Weights of a small GPT-style language model, trained from scratch on English Wikipedia.
Architecture: rotary positions, gated attention, value residuals, an embedding shortcut.
Training: 481M tokens, 3666 steps.
Each number is 128 + 24 x the weight over its row's rms, rounded and kept within 0 to 255. Layers, rows and columns count from 0. Numbers have three digits each. The size before them is the row's rms in percent of the matrix's.

# q: layer 3 attention query, 384x384, rms 0.0513, rows 193-203, columns 128-255
# k: layer 3 attention key, 384x384, rms 0.0514, rows 193-202, columns 128-255
q193 074:190124173120159145114151106120134137146123145115128118133101076109114138138126134124134132079136083172100116138135103107165184103132138158138116111141167158151117135181133142145073144085143098123090085157149138112132142149085090138111136122126110146152097144080136079113118133179159134115104128117120140144153124139117142182143140124117126122150126167119126143145123122108129123176140
k193 082:131124076133161124128137127129137116142072140129101122142080124125147170130161127111107131193118129140142132153121098102129160123114150128125129132155121112124158120146099172135153131099165141143126145146141117126097125152112113132149113123130144153141128084092096115136101088124127142151161130146160127137185103100128160125139136137132111084121132086138130144083113126177114118117137
q194 080:121225135141128137101111123143145139107097135103114127090120139142109105142145156125109155116171128121103092140106140077147107151140105157142142138141148166150117145128159123157146157115094096118117113138142164130113165096139137141118099105171127125157181137176143163146154190124115154106130116136104132144131133122124116094125132150123177130141099130158172098104137120145103148161114
k194 088:154113090124104109137079150127145150098128147115165147139110137140114129124136135125148142104128128084156141140077140172117130191134174157106122112133165165107188147154128112147136136155141132111137076089131160144117119132139097100100108072131139143110159095139130133110124113121142126146124154120107133088125123156151119140125152096139138124156137113141134098135098137112118113094115
q195 075:168127144112142137167101099182165166154157134135157117116114118126128105119145092115126135145102145092161129091132154152101173140134084123139164100137144141136161108114134134077135116116126124116109171105116142104125145120124142140163141143134178114107157152124138121161157106166131101117105138145148100124105153100122133130154139120121176135073175090137105097156107132108107107141170
k195 076:116109123136163134104129135124132131105120138124153105079120118105132148134142106109123135177139122064118128116119177103110124105121148113110121099124098099113127144138137097145116131115160142088154149171148155112164134121137109083148148069088161150160127131135146136105091130131138118156139135103120123180140064162118171134109102150123108123184141138122153127111140130107119159155130
q196 082:125145143117149137111158119144114156115186125142135115169151098117167134127100138177098123117112081127116127126161154175141111184140107088121164113121128152156131127109114136168094114145100101098154125128139160139103145130143096111135091108115129117155142108109137119157072110130099129170137137129092142111130167141156106137112126141119077147077144151085123137118105165130176121114139
k196 084:077159164161119127161107165161129134110140116097119104126136115133110115126123162116106122140145147111075186143105127153130122150139152140119136138104117113079129145101137146130063139149124201110155146122124118107112109116159119106134122106115098153123097117120174167111122135162125144159063120114077153132151156177150152121138121110135147097119141165108145131086166135117115128161125
q197 079:135145122138126142117147072118089100189165119131118132149132109135130091144111161140141135164114063119111107150084121130136130136106099099132152050110130120104141121138157109126157138081098110131117092135124105127169140096145104080122111135137092101075099132132066126134079121130088148140126132144154114142145120107122098119163085158093112123138126139112123130097128109073127159156109
k197 072:165135119157102113131109133121138146145072098151122136106124149116162164132086131142167134106135142127130123109097139148120142124120107083100156105142119120125129114131128122125090150101121146123172113145140110133102089127069118134119136114162127139153125110155091115091136085161081142137148106070102140109113122134100152114134125118106124091141155127158122181108097101161089125075132
q198 091:173142171144147126105164108119107095114125114148151096188141128140128139096142095145105132101120142121187124097101111142151136140151122132086142147156156135127141133146115130151118137193127131069098122134131146158101128141103146168153087101121137154127137154123116110111080090157122141116110099099091137091149168133113114092109118164126092094097101118160153118166138131123137108108144
k198 086:138080105137060134123122128164177126115097086140100147084079136093126127173136137135131127097145168092097122100118155143129116163116101129109127084137117106125164161107129121107125126075132131151148133132165158140142125074112123107120162131109094137132104120194111125108125171134138133128121131124098123154125114119153142150087116133113124181166128115109146134136119108079136071148135
q199 087:154102165122148129139154063132120166122147093130103133142132129123161108118136128199100145120151149115098127107146148196106110141127108111143147121115119108123122153101099104140154101111141134103103111106118113157120122122144132081089136145090111145116155145140142105099116088138105112173142149132120090110149130123101088109172131114115098169080108144143119140136084102086142118094109
k199 081:108117130144151164165099112118096137128126122103092136123148113155095084119133174146104136134135135083164114137163131121130072110152126106145141083160090163109080144130131117115114114122167138163162122145129134107166134115145143077167171133125091115108114141148114138115125154143102096166077129110168122153113143118121122088130121118157133116157141148133127095137105134121132102108123
q200 092:121055116151175130137141141097152130144092162115150111137095137160137127105119135147114106142118135140086142134128164165150087097086138131184131144120112137119117138127152114146171123118070124096124143092125101083172139096104169135119158124151078116152113133127130135112131189149123090098147125127128116140095131139132120152142160084143146132193125136144149102152145140115081159115174
k200 087:120143139084110128119136121123130116124141144145148131181161101122159153133119126102139128146098117128178106096139121103153120085162121104080091122121118123088188091117098163163153158140103132127110155149144154131139110143118119122158142103118147104150128170114108149161172140133150102164133079195146121107132163124095103138144115108150157110170130153104155106091147130122074123151151
q201 093:115157132108155141148090127121134131131125100113147131121125155142120153115148116134183124137137093123071139107098133168146092151109150177119111132149120107110135098084103140120115103117152113176141181117130136105152156091159120151117125155100138165072096112121145117121138114162153121146135121080139132128107110162109139120133138103143103117102125097140100088127142145160127163098117
k201 090:090161165139134114146094180140089083159122157142101160133154106121108134091168096105119141145161114173112118138144107168094130154131160082117093139123157154099131125121106100150169099141161139153114110113095155115120130170115091127152089119142134155152123149127136095162128119135087174128103143150160140132154115102104120129131149102114122110098167070097139159118107163108108133136101
q202 093:145162156123137111142100117146095150120175128111152147113140106112132167142171147155135134122145079139146124140131128127100103139104089122151155113125122113132133170134142117134094100113151132100139129117136138127116089121162125119110141160118135124127115120093134127112116139176143152151115098103129146167160141087112122125130155100084151135118117135150138111102161122112154109086100
k202 088:156146145111114130144160112087109138122089086092121087099101180157098132139138131123152117150120105101116119147113144171101124127110145164169095143156136144141119113137144140141153119112157145142120100141106132168138134109166115115145129146075132167109142130112154114142135154133189163114148113061075141108125175122156118122132139144146137093113141105124112104155145153141139113149130
q203 094:126094109135175138123148141094126090154137143142089135132101109144117123149102116139128140177118098132118179121119167100124105112131100151168157138124084079163093161105130124108161174106108109123146149105116086078178119123154115152118129138162143118128139136092119116107122171109136145122149137163144121078114130116080166112124110099114118147149141080140138127137133113128100163126147